config.toml
num_key_value_heads = 3
hidden_act = "tanh_gelu"
tie_word_embeddings = false
beta2 = 0.95
schedule = "wsd"
doc_mask = true
max_steps = 11288
Each number is 500 + 40 x the weight over the matrix's rms, rounded and kept within 0 to 999. Layers, rows and columns count from 0. Numbers have three digits each.

# layer 4 attention output, 96x96, rms 0.115, rows 15-82, columns 0-95
491469460526484507486480530537428498426519526466539496472541466514542464500459575503471521467480448487565529510473477470471483468528475499497501461493489503459542537515526513471480431523530512591460522491542498448573528496508480491466503582495462517487511504505502544486520501522434545487
479426475478422586480521587520453468437566578582495610510502424463517440434534511489450460580534542525573530513499507468516517519524552540456549508478525494514477469485453526486499427469464444515525511507540469518499543445519479515533509472524516481519533488531479479491473476525519505481
470597522545551441550410487460565483517522535546479530451511514412469562526529536491501419543545487539492469485474470518498539502526511516462455484416546556492483546504504501515468512519540474558528531478568505414515479480530460516476501487499447464523538545491481509515472527521501513502
587419543430483535433437467472534492507517498587470540543473524405474471547472425361567477615542472448445507461488513495487512511519473509521552546520503481479488470532495485525483469513475504529493502520484472503522443462493517522447480525523464490491522482503499550483519561533481558472
591489520404658561386422347559602335584649403578419632552497518355537483510445391477573403424607490541455489481519478476513490486520471484556538461494544437517536533486413524418451515526523477516491480491491466477510498500474498516505506509477486507477498475514496502480510506487501512526
392600532587597438633536555427441545584398544552566463478503427496421514519591503486421445534484493509524531434474482449531480533490522489456461537503510518548448545536521525557494495505565497502505537480547529482517571499473511512540501491504513485547521501492446516515445440450530504489
448468445509491516484534513499478410558494510557453475533413505489515455434586478480525419458455516499503437513504541474487537485546523509471462509483497524469487502486515506500498558497492458578500474437580485475515472497504482511492515522466447509499474504505498552504520578493439510490
512569455549516495484411493537441526587414465526561496530510600488540436470442511505515594513479473482483508484503514564507525483518527555481520536496484449492538531543487541529507447512527511425506501543442566527443471495520508476501506464548522560499490465522509446464487489549536484487
503500513497568533516500519527486479526544453451498588557572492501539485427480482541389493495528522514462526491517494546493494531477462455545530522535495518469497481477515475456455539477467537552481457535524498447444508524583433453438433488472446491481509564441556514518444504562473518488
454428555525583524522551580465591455556533497489342459558518515600377561529553467588385542500545527478552546496505512493500463506503474492593401533602447509501484500474496496520463551496489499461525534517459455525506461487483514491530543466552532519459528510515441469464523519492515449524
543468481467398439497596506464460566485464515507530426520391483512598515485519443431644566549421553436521484552506509511482510446408559550589536479580462472469496483479506578477535498500495366535481515499496473556572508528494536498499521551495529520475465451511525508459544474524491480512
503450569494449522499508515488463516484514516543567514465488502501501545561464447498469475495498516483526506457503519437504462566468520491491535480475465529496442510489470493463451465465484540461482468485505524503482580548487516479493508476450469462483479540484503499538452500462514480496
535450553416464529428595464501520531544526445554517455518411482529540472497492435521590467483456526508556468492540515532502494426468473536508511421517563473457503506544579561551458513538517515526488489480516521513478534502531485530534467487497532510519509536473522499471518464516526504493
515460490440490508444515483561485424532544487559444489513425511532578444496472526503596443440504515547578534534490500505509496505503511493519422544538495521491459495481540446517540537495496444548498554505571513375523520501558487491465515500513440480508527605463505533517487511568511509471
562468533487465507447449504495521484522549501553465514492478557493471517514472477501532499524505474533479493466513498477518500471485465562528521536579509469489532562570544433496512479561595456503508453516476505516492523498493482527492486491475490475492487479528476505509520495483514489508
412515445576461483517474527555499492458469538490545475426544438565540485462520639528435578443444562525523485524543519473514473573499484449509491494530465552529454498482497470504464559463487586500518442456503479459483469482473480498465485530477466477499498524519506505547455516488466528486
532510592518495504505389450420648640504435448394578491430556594552455588547382483529475625501486494589443529558448479529526501521605523389402492512421546558577413437418373497468496492434451566481462557495540497390523464526571504401496534432539423516433538623480488534524450567562510497417
504481357509480601440548508536436483527498482495486587570523460438592391365533500508531561577545577444538483500484549455488514516517498452497502452521482472526478466459514633545453497465422547523492524489512521452532482495498513462447531525527438511471473459536480520500479551452447513510
489501484479475456514473462474518566519502518371535480407514442554606547470429588460413453469556538507504530562513527501505489552489496444460572527499539491510485468512526452537473518469468561472471532543508505432518542513444544518502530498561446466517547507534519522489507497437503499470
464540526536516444560566503461385564522436535471578459483570490552428514566483465451480486478489506466538481548535509535478502480468475479485523534531517449458526487536575484555496491496502525492502541482489529472495440477475519508481513523548484510477477511493476522481488506501472513468
441548482619436479507375558567475485477511537500535559427632562510495543522456574558428666452400577498576486455516452486475463488473481478519516485517511484523461479437446590420435454490480486562481536520500477470519519445437537518491526520514494485461527521499479510490521494438426474539
464540563523656491533531482474534535538573461411504527503597510537452586520478453559441453475525471495526503458531491490494443530447458498503496481538495495516517480501493480457535495478491500502511494492514527569525529507454507506537505489509526468475487525497468528516512464460504503519
487523473508464495506535524577466485488495501560546482513478531508554458471527506490599514488400500530442528424533473487559521510470467527548471478548501472474509551518529497495493531529556508541520472496510484493441509502537481526524452488497519486482465489499509507469494503452510475501
465416441514392614416453512489510461475472507520491550487407482484566448419531553518405473497540491482440497546526494473513452537510549474535504510543440497543500495493460446465518520485486482521465511498508477502541491568500509427465525503463481485490482476498501449536486491536456491503
505536551528556467564575535554529456472489444541500464494470505551538519481534511580491539471433513491460543433488500503473506535567484463469524527502499508527489454474416519463488446454469580490509502509452498460457433475550516529488468499518478548518530490507501511484475557487530499465
433551512566502463534489518479544563480453497521559479462494573494509513543520513519544540514391476513525498553517519442489483544517502448471576510430501492535469460462416482455558435458475556547502482479517492571505517475471470519574483499492594509522496463501511477481497469457527475536
498400540469442527428582456451541536548500464446457445491472490602452503546490430518495524418497512503474507526541517509486473489490480450528528422518511447479557505501539467466486532486487524491447513521492481486514544504510530512497469509503497494471504500476483518496519483493493531508
469532481581505513530422586541474463463486560536511552489571493458435473496540555499451564511421551474550512500483487513498488497426502515563509494530503505529487477473475451468518494475486431516521524513488532462496446468518534527471460533500519506512489501476498489516520482527525507516
539485527475515468497516461531513498526506473466524448503471468511500522523501447484548529432442444473487484503466435562500512415459517581501455473508500511494588641588606510568517537602637446460475489511471500543515511523459538513454491542498483472494515493502499519509525517500481542502
596473432494482536539563571634402399298409479613568528552444485417644428440554576496458487575497446458522463540495502489469510471549482506514412556448500456486591534544574496587530544510531540439505460480442511569468509553504552471448473515442495515492470487496520489513470520460488509503
503452517484460496462486488480536532528551519470503504468458449497487505517508491448543496468467429563446524515456481473532519467520475506504506491489535494488531565526516503514500501563567477507462492503485529514511583548515480494512498515487499501474491510480485488523524435533504498477
409428575562375479552571654444528489418528618594456494474425448489461530536616532475462448573358476491515494490484487501525503473467500538491507521454481550498509508508489446516541477500504505547448516502507495473535563508508509499484497541489494523478514506497516519488503485531520516483
543424522483452552420505494499515511460538462541513539530497570507493465560451445499525518493490491488422443451494520453464527547567530450405532478422509480545474433430371494402462476457434572508485511516514569495524550556534488445509516487482498534496490482508524496505525466535511486510
501471555476486497540534527454568503536463490568486466482441473497521505466531483494519469578478537471514485497505530532489507483462474499539520519486537473515463441452467487489509471473435489502509528502530448486543485480514506506478501523472488523517506488495529503516544500528480515511
546437503418517565390574416552552475476590405511515529529542531580529435524402431554545541383568527538470474489538518537506491506495479479475577569572500523514468452502421495435527524482469516492507474495486492535482446507467522532529492514478513495542479477483485490525511515480503515490
415559443525489515555576595514405480467490552572503514481544473541507482476549515575498462520536543498589485465522480493519457519457454527537479520539499526526476497503470510451532497472510499521494452514515546511499494536528460474492471482475512477500464496487473499504486480524473516528
493537453496518489506555536447461555518478547472468485524491443506505497508493528486518486544579560496572475555490508532476517490528478458473507501524522563539447446491482513529472495465467565560472507508537472458496460472494497511480507545503469492478490495484484565524545513511408533482
464473506540421503495503614490431504431523555591485539496515566503483496543474500492516503548487539455543538549500523550513540470523536533522445461466469481451546513525556563575445546502511504477499464495477493519470465511475486494434484565467466473547487506514518509536523540517492523504
514450488496436513496481517521467516433503503441511485488528464537484508513471535530450586483509469544475497442516484523502477471484537521445534465516472510469496525549510479517458493532530511508486515497420530483483441506476544498500493479531508487479502468509454462498487505492505499516
511433506470430542458534519489446502525520492473481521539451456527553456460518477515422531489529442473432527477519497518481486539495491510538467519452499450476553516517483462506541544523491505512478487499485504551532534528553487548497446583496550538487487455484544509444557485503499524517
552453468458499536455539466504514424497541488548447571535473431417517468438556484447486406542595537405571401501499530500448507479408519555548580499497430515457527468491504487479481458498443462432428485516444475532486541512463582579540481491495553489522519517483489524448541492446560470460
513502588486516452527434513464556527495516505518484475451457482463536570539468526462505450571475500524473603508506482530508494582519465438495499504502509490511539504522518476561500540485502546467528510493484504486502451451461509510485528533540465536505523475526553507490467534485506530462
532442530466477517494621510439467611570500445389481462591551596661396498524484309488507627490497529485477491444510466510508490488506535521510547495502474474523482480517477542528477445497471540570491536500537504415548555486555470484490497509491492533443502481501527514488493482525511512549
504545510493518489510432533515518430530493483559442489531495595518456461513495522526518497501521530430542482546486535496487501507467463496530486487511528469527463423461477509495523479479409488530460498546482503492522527484524500504499489481534522492459538498546524495455537484560536495506
477531528518589487505569420476526593539496419389579473479557540572502523524438474539453520422524503522493466538522496491469476477528534482517506522605466456511476460480471508488484501506478482543497491495501488499464504481529491514514473492490511485527486491483496499500489473503487503490
586396445498455563379437497647443409530543475529451524556478580505570432451430514557517611482452441565401500515494468433561525512609531528490364526507493502537514577548537407567538592531592513434494480510507504544465548529510498458515508526474503547498463508480511473513475450464512469510
536448604454520518481496533550570465445553466516473506515533516563494477534468500550514540488447457502517492490494497468501497468489512505510490461500476498435496508498524484533457520540501485452512480474454519543467490534515497502498488497471519519516455462495483456497488471504522480535
502550460527576475543450450484490497485443508419518498511530454476483524502552532431412483504533496389533484524484547443443517530516505470563563580468484473435488429466491454560471436468423531445486466494480542591541530563494513474551453510476588522474449482476494448524526407550543518523
541592439476542485475448452577438492441540492560557539480537488391523491564458529489621496474527525491511418459517478493478484472471462552534515538523466462495514517496511514436489510513517475546511560491516507496519516470480484461528560450521517495472519478528490470466450466511462468534
541415477496416510440499453580474451435440474504525453467468537538549468512479526540508563419409507466510540564512521576490528478484552511473519510469515494484548476491517541513574475488478450478502528548503521472548473489463504485499555484551488467493538507528508501503501508518490516505
479529522498529479512544523487473542517541517513475486511533541512452540578449468500550486535501489479526477507505489482495507495563478513544393509525517524509521515521500484504482554496533543498507498485462518510494514476467508494521492534525519522464489477497475521505467470483499508522
514604459504570482528409434563518507475487482426551484480553481431488507504498540499527540452506444538417530501490515515522478449515558530471496484486509517475485479520491487509553542530515509496513469496457509468428489516517503532479455509480475498506488506454481523496500527496475484496
506529536539536482518491501506523512500476459556526462500510640535484521566466453528519520497469474459443453501491507520469558518548472469466488451398530524514539469508506503529588509477454548447540503494448498505450479499499498448465525487515471497473493560487499472514497536506501464516
465584471528559459549431455479472456507441507481517480422531541536464529510489572512449403445557565475475526537489500546492519512474536474464487491464501518559520508466527476496519508451492479478537513538514484523529464528501503463511502512506545492517492479508523490519536483517533513488
518480559458482462497532497476468531585486468506536438508441474528570501485475468491507483493479465557490552540528515491544442466485509553555506506528486473451506535510505525466519571558553446473542488511537440510526452512489493522466529474446454455565488527524446491528539566484503476495
477507389497536598490522577519401414530494544581440604615471508409509405397584461486487465578564490531497539492481496525521519489504513491490527511510536508476445467473456519504458456522475516476544470497456485510432447448481485532480475490494500471538516520490499474522496540454516468521
506498442465518513532590462469471546487513484367518545548522466458538551455515418445456476551580538598450502506497473539502522433551506499439516470525497511492523535517521512480441542535530462506519541490546444518530555490563456493559523493530585508486543500509551456486474445486588453498
535532525456509485478442434535524505510511476532536479493462487477547461539454546444562491472445490480455545429525497467519513570494480414465572542474508446493488448465452564493463431469433580457533476488500482468462493519515513495465487517470461479507508552473545527495461505449535485499
503535487448441470467459474460472561476542545437505501441535434496546517531439556472535461485570473523473576508547535471535466552488532491548511446520466513489454504453438509459506501501477469503456454488525477514482534538515444499530495469451517499546496494486491477533524505536481490491
433421504555508561531596598510532467543440496572459479528469503572498481428590494560409534554445602498490539469463504497476536499514496449465528452539564474565434434464499531529466460456446492487544516513485522501501501488480476523526506509546528498503511488499493468483507430482511506504
483473478483521517536566517526506484484513481545563530515461436464586491434535492486466436545516506506441494460446475519502503460450495530498567477521534480561484503496449452468528457515500469587474542509571508433533532470436500504541553468517491483524503490530472523486497469484430498517
505535425472496513425524405487418531565490417466597542507511564480583431487414410472588520419553459487480524549500502488502489507525528484479534470495438552502516472503470459415555480480475474535468559543511461514556501497488482496549559475535515512513531478519538486523537473598503509487
435595433534575427549506447424485509570475513500585483409487471486567548487508510456506387458550506471527476433484447489491465497487429514474568542429602540577487500536476505472558374499510518533496519522532474430480497467525489494426483501508459486485518518515535529478499551492493510492
519543512532532531535556476524518480455418412454560512537536559540468485465541450586428537463479453607503510528506455480503451483532494487485477458503512514546498537512496428438537491522545478536524526504506480445478418523517523502473519474449447503553488504468484496513509565487431473505
458422529518470465512473530479485442458492529496464446456530497564468512531514528475456474461454488404513541530505513568501492536494462459522464475463489570474521488506533543547508525478458536459475480528501513578476544500457474469521529495548531485463538548508523478486530469497522510502
492560503478504477509488416497564513543476490448520452473443411443481492505520519494547487461473517535485516409511445438517532488532491521487475457543559483526545565563574500502460516540542454520462493530478545464463527527538501453408509503487438493452485509512537514528493519574454521481
487496474562505538498570577526436455422476513561491486510500539521488496491553500609468518493476482479531473492501492490506487469508477528524531473513536502491502490523519546470503457522505469425509541549462514549524477491487540504491500514556529498480543497525503465464492482508551528493
490501538570550513577512545518489576451482467430604551487605448496548558461486524553328565557519408481424500512477485461471481519559482491518517544477450513495552510533490449523558470542511545479478467516494523543518531516450498461513504497511501493463507516509480500507519479503460529511